Weights of a small transformer language model: 8 layers.
Each number is 128 + 32 x the weight over its row's rms, rounded and kept within 0 to 255. Layers, rows and columns count from 0. Numbers have three digits each. The size before them is the row's rms in percent of the matrix's.

# down: layer 4 MLP down (transposed), 448x160, rms 0.0375, rows 197-222, columns 80-159
# gate: layer 4 MLP gate, 448x160, rms 0.113, rows 198-222, columns 80-159
# up: layer 4 MLP up, 448x160, rms 0.118, rows 198-222, columns 80-159
down197 115:115177133181215124060144081135112088120122143175138110082142216127148134183133077091130095064159111137131176141127122101125072147121162124132130098179124135135117094152151078145132157145113163137128137092127165104163132190168099100131095150
gate198 110:107072140202146139127122112127173097160082093142108092104107083110120109184181182130092125203156146135155096173072107144094095141125110143167122126181154119123139158111176098119128110115136111123081088132137163149055099149111060077152092142
up198 103:176081111076114135165104110152145127179173176105127175121213160115091155146129168167174123079144118138109109063141176129209127105143137140104143153153118063142127144181131124166140164127073106140162108138113102179129173100090101158158151043
down198 111:090122114142116164106154133189085138120148166116105150056138156093132150124114166139144117102143116200123148184156124139068106199150122141122133133146146084135144123118144133143120199122093173156109086184123131109126144070065117107155213081
gate199 105:140153083126122160081155160167121139118142068091128079158149193136161094077139099114119129138119110168130113145081119161088153112109192166068137140158145180173157129126096162111111122135127147090124138184120126139120129124072132149128153199
up199 100:083141116166127130095112083154064073156128101100137139131122125141145143050134168113068133128145106109155122115093054163124167153091122151079122112100145163178158185115169167137161119165120132118182164148128143115093136085120106141089135158
down199 111:096154133088104099082123094116116121121130102122124095160123099190165091078131127177156112124091109188124160222131081185097147171151101139027066117123136125205129131117089140075150128140112142120117104158131119154099115119174101136124148130
gate200 107:180139113130139105121139150160105098155102099133126116131163098166116058109124115149155081184129161187094106110122144123071098120107144130173137121102147115125071106146108082075133187149130151136050136132123063105101166159146131121125166143
up200 105:092149084097148137124184133140145130111154134101126205151041159062125166166085140120135115154133148128147135196178131161076170169141122180127135126100149071141166167156145085131137127059089141162144072123144170099151150086054118128149105125
down200 104:180074121095121060154141101088182129169133168144088113108144134098143162091153147118075132091163102114136168135115149111191073126069104128154153088117094162147087119184132151156189170134157174112098135085128096121151128143106148106039124178
gate201 108:136134128126112113120145140075129101061130090165141183143160140150138128176163113051126184189114115131124107104143093089088158094129087161097207154129084179166139148154070064094103119126163068189123131083161136120098148113096131090157139145
up201 096:094146074150111163138119140124100118140183120169121137117094150120197127145063131134104121121126132125111074119115155110107105138117121090146156166081123159174052098096100135217136142124189134177060097122149101127098102085109180100126144066
down201 100:183097150138155083145146134145116170184138118121124079124073082161098103161121142176139152116135148119146109133150142165220112175174078110137069114068136072105155141085171104175128063113087193070139127174119117119123111147172089143132164155
gate202 092:168126083049127111063070069047090100176143134166163087138090127081155096119071106131148154135142113126119056092119120050088142094088111127080111145143164207125090073109114036087157132187133115109124100136104128083109133191123162140106105125
up202 096:144134120042170146155148168086151105079185092152170146134157084103081084109143098129109121205104129087104087129124142130132094117187119193087157089165141127118129091153140110119082176121128157097139135117091136073104108141096085103119185163
down202 094:123106111088132135173128117128161203194150108152130068143155135138143153159162099072122099131171125128133132128121172117141132125133113105185112222100131109124131098081137103121108091133143163197143093104157146132146102067167204176119072154
gate203 099:182117135118104138138110099114103166137118128135106135132113105121182140145108170200159169130068121110113119146161068197071146122139072154117137095108192096112167130083110119133158129169199124129065160103156102114151182111148146171201147114
up203 094:102121114086108090092106125136163191129116145117130086142111095167105125171141120109119104128122125123125230100138163090099125152114191110093185096058101095101122119150133158128164154142130185181174105114135074145086192139163099115100118122
down203 100:147159112153151154151065119181139156172107135115135079187145135149101096086129178136072183088077112099120170099119118126098128114113116163117146102114135127079135130068072149210112128128125101118072119102163101112067131125138100110141147099
gate204 095:148148076108094114104107190080089104124166089154178107120107114160145144109114171129146066133156156121164168137106089150086129138146100076152174139174132169139103114113209162176149161072158109117073165144091119087086173176125151135110129103
up204 098:173139155168078160072115162117132110139172118100155149161170131116147116160077088090139048116107092147128106191143124117136100110087156160128145126216103123163109137095144101119124144091144153123042196117131141177167114099151114115118145126
down204 096:088127110137182159100100086175186114130143102167096112090094115152122121098181168098114195127138144158142141148069119159138118140092097153090162149155113120113157173141152134140089120114076137124140111164092174170068165135152142168156114132
gate205 100:167101077146141121111153158119112105138149120173118110125060168129101118127144130134064142115131104194201115105140120117165188159153151149086057124135074127078171100151126111179137137180102114188104082151160090106121151093142132107083055168
up205 103:076107183106141188094127191098124118111121101176178122133128174129137110150104066090122153163094153182103184130098114159106121084201072112190119106089125070067170116143114170114091140125161202128134092126078170087090137123119127082094133156
down205 100:155161152188139112149152097152140165144151110140117127069134127151116049138103157152139102119146075197188093125144060157155123147074181112118086118132072151119180113186116095113135096074140071158116122104139104155081094046133133118131126121
gate206 103:157098157092130141182124065173122146097123181137157177153136092096095126222135135106127134141126108173092205164130110144114128129184142116096146132166153111123189125177113149095178082104150132133110160134121098140111102084127179173069180168
up206 101:176152079146112121115163129127187123173187085135112129097128056157133121097119116155054079053187130100145145117118183132127174169143122125165097153110127177088089158108094144159163137129193135180168073101159120076146179155170165145086110137
down206 103:108180185129150126101142154135115154138133115136103116020137096071137126121120114134139122143086158111146117138137069120165108106113064118212117126073159087076082107116125130142128156130100161157093059118151135161177122066154092131088137172
gate207 097:192138166118094150162164161082108168181114116082131153122131134135111145118128083106183139147157084134081171112087086109144130077122219138166145083126174044163159153129121148133122095045135126140153117079115134144154150148164122123123143131
up207 094:092120169171113073197155190146086099100053067138146061099189188094139162103087138159115190153140162120141162117129062123115116108133099130190152171083159124121127165131055096128131142099114104090139099133137154106076126104148125172136142112
down207 093:207171114091135182103110097139112084163124151135128124114135137140136122105122170121174148150188084075130177135070138126115099153170158102096135084136130133166119172083162179176137139107142138104167121108137088139151147120139195081050157169
gate208 104:133135096126116098108170164165148120124185112171132119097184108058108092160131081150178170110103129177151113065096145119113103043140142147136201115091137165107061196179163129090124171132085132103137094092174078149139137118131109158128177094
up208 103:079169144167117162138142110189104109104130138132147108177113062126079077161132148169127107122104144135109111154107085122073096152144190131149170083119107176141106110155139095118102089078102159084131164115180090087143172132102095164167135202
down208 102:115102112122138167137146095139182162125142133141152135126138067059143099143144103137104162105177117208071098118069113049185123176162171126110133158120151129079143124096090159087101173161089145127162114145135110142099186164117144131079158110
gate209 106:165144158120199156123090147067174085135145113199103124121103139160195154179069073107139124153190117160110111112105134119074175076131151157181169101132163161167089147172101164150147125137108111150161123137097097090115140111113100139170167104
up209 101:123153147106149119160103128168104147057133181123085138142123126171177111100166143092122111105151169155127113096114079164146173113183152176093099144166189116131069166171162113086133089127107120138137150103110152171152209119109097170148119161
down209 095:150149104178185161105123132078170091105170159100137077131089179091116132118078089139063111110150050130158100107138170132140097117087121100121123117135119179108084134179066090120169136131162185138144104159114121046058128174179133056128144115
gate210 096:100161147147131134102165170102125145156155130185091136090131114110129172123133081120080189169117138145065115093116155114072078137089113108083092183030100102123112090184139101151144199091108168154084110118155147136124083156122139059145110155
up210 091:080132115122182124086160121166168160086122141124152080122107112151091155148151058116132079146037148143128105139201156171143169156117095096149167145117138148091158123137143159131127093130086065056144140151133168164140140147187131071176167105
down210 098:079167151104161124127141086158118136139192150154140061179128107161132144097128095173174088124142107083100114153185161115134210152106102094093151114155129094165134158161148120101186148147145070119143162129103144119100155089139125088091172163
gate211 090:182111112171180079147140097171112138147086077143167141098145100125119106183128082125159175114119126086133120059136131118091111139180125162150179142077126096143126144062055091090125182097155099130158108097111129106096136080165166099091100189
up211 096:076108090065110101035148121109154147157128101139109165102146083172057174131141137077099090128147134099087149171174072102094111126111086143064116093124149115104127117122153099138147164058146169128100122121167169127150174167140144127164140119
down211 089:101189196095127139094105156075160171115114181117077165064132186122157132102112177135139113142163076167083153114097099136141143123128129116131114151146130165197151058136204167129156094205093113134082146125122139186146112130114111163168177105
gate212 107:132160102124167151196135136194193131160142115120124161202118123140152148118121117107164134160132161147138183120102154090183121135190084155104127192113143099163136078093140155170100132135080171110085141108188108149143108052125106136108120104
up212 099:142113123107125096140170080151138108063091130114182157072111160106131135088130090151069133143072091102132150141138120098096147120132119103056155164169128132139172118184163065104173149148209096128168108143076087122102127156180125129102154077
down212 104:161081122154075164111152135145092132134142162104112113112109160182156112111082114169165125061132153077190066107120160112146103144153130084090074144178116148103181101119075077119139136150132122105105144107138137087166150155128134091118120143
gate213 100:148231156119099128165113149082189134178131109128162153155133130134178100128164143147109131111124205156113154141064148153045136114132173127138118102111065168164115140135113150102109138126116084138122124124114166134139181131134118113095156135
up213 109:158187091134159137107128190104154096130130112125142150150135113115105106158108117130105178103102182100108158143099084124055175065121163109137147101118120141059101106140151053120142186144067163107135074147152123148120119109175196151110104213
down213 114:161197123166131140153174105158155089104090128164158122154061109127099077150158208096112135139076160156102136141137122178049127118205168111121140129118092196104135165187166105134094121126088184209109122147147148162110094135172169134104124174
gate214 101:115175112070134125152150139155152118156147134107116090174126200152170140137173091068126105140130122147100111122119117073174138129134131079102138139156139145099135169183171102128117193127093195145144093161181127115071121128139115157124107185
up214 087:152160116113173158152106105170152163132155112147141101105145131168120124137155116100103092158176131081108104064166127088186144133127122114140148137134217133071182107188145153171110129093147149108145091127205154139138088120159151174100101125
down214 100:206117103130141136142157158110063176138124092139086093166088130121085166144125153097180133139174164150126105108142126102109197206175101149135107164133119107166176159192140103131148153080154114168148097113151124116150180090103168112129099104
gate215 104:158114142095098156125111171091150116167083120152157124159157161127117135162156094161135127117150138127108113111120102126146159041124135099066139044170162130113176075106089157114066115083100143072126179162097129111158118108149201139139104107
up215 102:136112096102148139194127129145126051155139113140092176106108161084093096076186091113111176110156165212115083126117162158097121078095125110142126116116174161137155120140123139113127157148121121166156112159049147105128108133069175094116091111
down215 110:142191130170147155099095065105107132148091140093064137115100119158075131084115123135138191149165141059140126150177134146088131186138201128117155139125197091144109089136149140138144202136122116099087161157120154101104097135124088096081163166
gate216 103:172112145110129158139164164123102148083132152137184161137182164162111104169106197130122120081202087167150138189147152109103161112125177093164132159074126162201133081133092125099197117166138107149135169102141103144097122135109135132097168111
up216 099:164117163138198075128131121214138119097103199086073114103163136165106130147150113154175146152081152127074150065123148137082128086111181133129095109158123131101174137145117127113135124122072096112162086132079105136107151093092167119134146110
down216 096:155088176117136093105093128142096125112117105126127161146115141136103138191138083160089142121143181133124136145157122147089128136131178081086164169165167102183140094115149088069162127124184127145125094083077121160139096098056098115155138132
gate217 099:158119129074097123115106134137107089085110105144147123145150201107116124153142101106149179151139120152089135166163126107107154098111129131161129115134163170100078171124137129159159152055154099162141145120185157136173114160094116115151151151
up217 098:114149164099181106172097129162142197128125144100095118104100097096079093103085159126175166122117156116189146142149132073149119167137087131128155081164124075157056126087148105101089065175152129151137218146119116078135120158103139166118138104
down217 095:137093157130117091108107133200105136123060142109124133104151078117154079066127160131128080174201127113118103156146142133114115092121099058079118116082112085081176145128051116193126078111160112126148108070074107162122133086147181092126152137
gate218 101:082161165047144108114091131147110166098087140071139095172130140061122150161123131194122115119093182139103146153149148134103116115112087185082136133086041126163158151138167184116156109204158126083121160127135146199121132098142188124127125061
up218 108:110101125107143147104100134108094155141123143144084148191087113090160136137138094125158097152124123068073118161143110132147113051151122135105120084124101209169143139145162100123117156134096131106095089125110141110122172121152197203152154093
down218 098:100130072142105124156122141097136160190133130128094143219093129161092119109125176097089084177173094062163062085107100165090189132140156065177100097118143167108137085140178101154101129145163142125154132140155137087163120115141109137162091128
gate219 097:122103126213147131134121151102129121142140130117107111076143123202189097152088104101107105158141107136133164106098127095076195189124147156146096122094099128084098134185196058120168141132146172091070120122116167099128211124108136095078105121
up219 099:091123109091139171200147117111166110147124144172147070146147106161118136109140142156079134148136135116153133089158100118141112143167130172161072153153136106161139135059140152166111164168168180098105128075086189161113072122149130106199138134
down219 103:174137095162124115149108158160144091098117162097125165149129095169124079125127073112147101158119090162076131080111148111160129201155135158145089145183112121061157111198202136134180128124145066139169140097155135099136107130139116080107122130
gate220 090:131138081088150138125158140142137169122071133194145140197154132107111187148105185103156152099063127130151168128088189121116104099152134125139101122135134099139090147111175167147162147102149112198155173133095044090142109194108147102178117118
up220 099:167138095218103121082117113107056170091103130111156166130082136176110119163150103094106123123091170158151127126163191164092110141119147141092099149152189101151178127111086089088062090102142113110099139153137094139140163208138163128129079120
down220 089:099089170112140131164097196104166174129109093115169126077053186117074127087155161185111154142118098170103100164107101142145147089161128133172128162178079132062118120171060108097173166137134172117171135191111061056097167134112060118128104164
gate221 088:120106125125161098133196124127190094110147116140154142093145129162157090180136068139171146128134116129145137129124112126174128109095116133131137189134137134061118176084134092162166139073134133140192129139139110089137158033089104137137130146
up221 093:130108104120105155166087147093126158089145084134119132128125114128212123097125145163098142106067112170172169055176107123182090103110138131161133104114108104138117117159113110093089094105127139090181170122121111120144127108124143149113131159
down221 096:148141122144094129178091150136113143097214157142121110148125147109122154074119062158154166102143173150072141128112173105145133197146128160098129110103104175166103150188109149143062121148150150131053103190121127164108107152117136064110129085
gate222 101:189112120088110164146106149140135065083186165140143091161171170146128089119099107135116129101145163142094092143086150187173157049120131163135110157137176167142137107149138058115143163125141141118161156097095108123159157121100051069163135132
up222 101:120108106086131083090048106167085154138128118088146143121179147140074145187106126169060106156108178109126118144209103108183079096039091068151127106128128146152116125147138141135092080088091171099141168172105167106153191094121120107102130104
down222 096:104115115201084202156152116100161119098139124079161099100153155158073093103113116106152152141100115062112099110078143149169133141168168101123113121179138118154096136128176078093159100193111171180153137100124128105061118073159080109107129144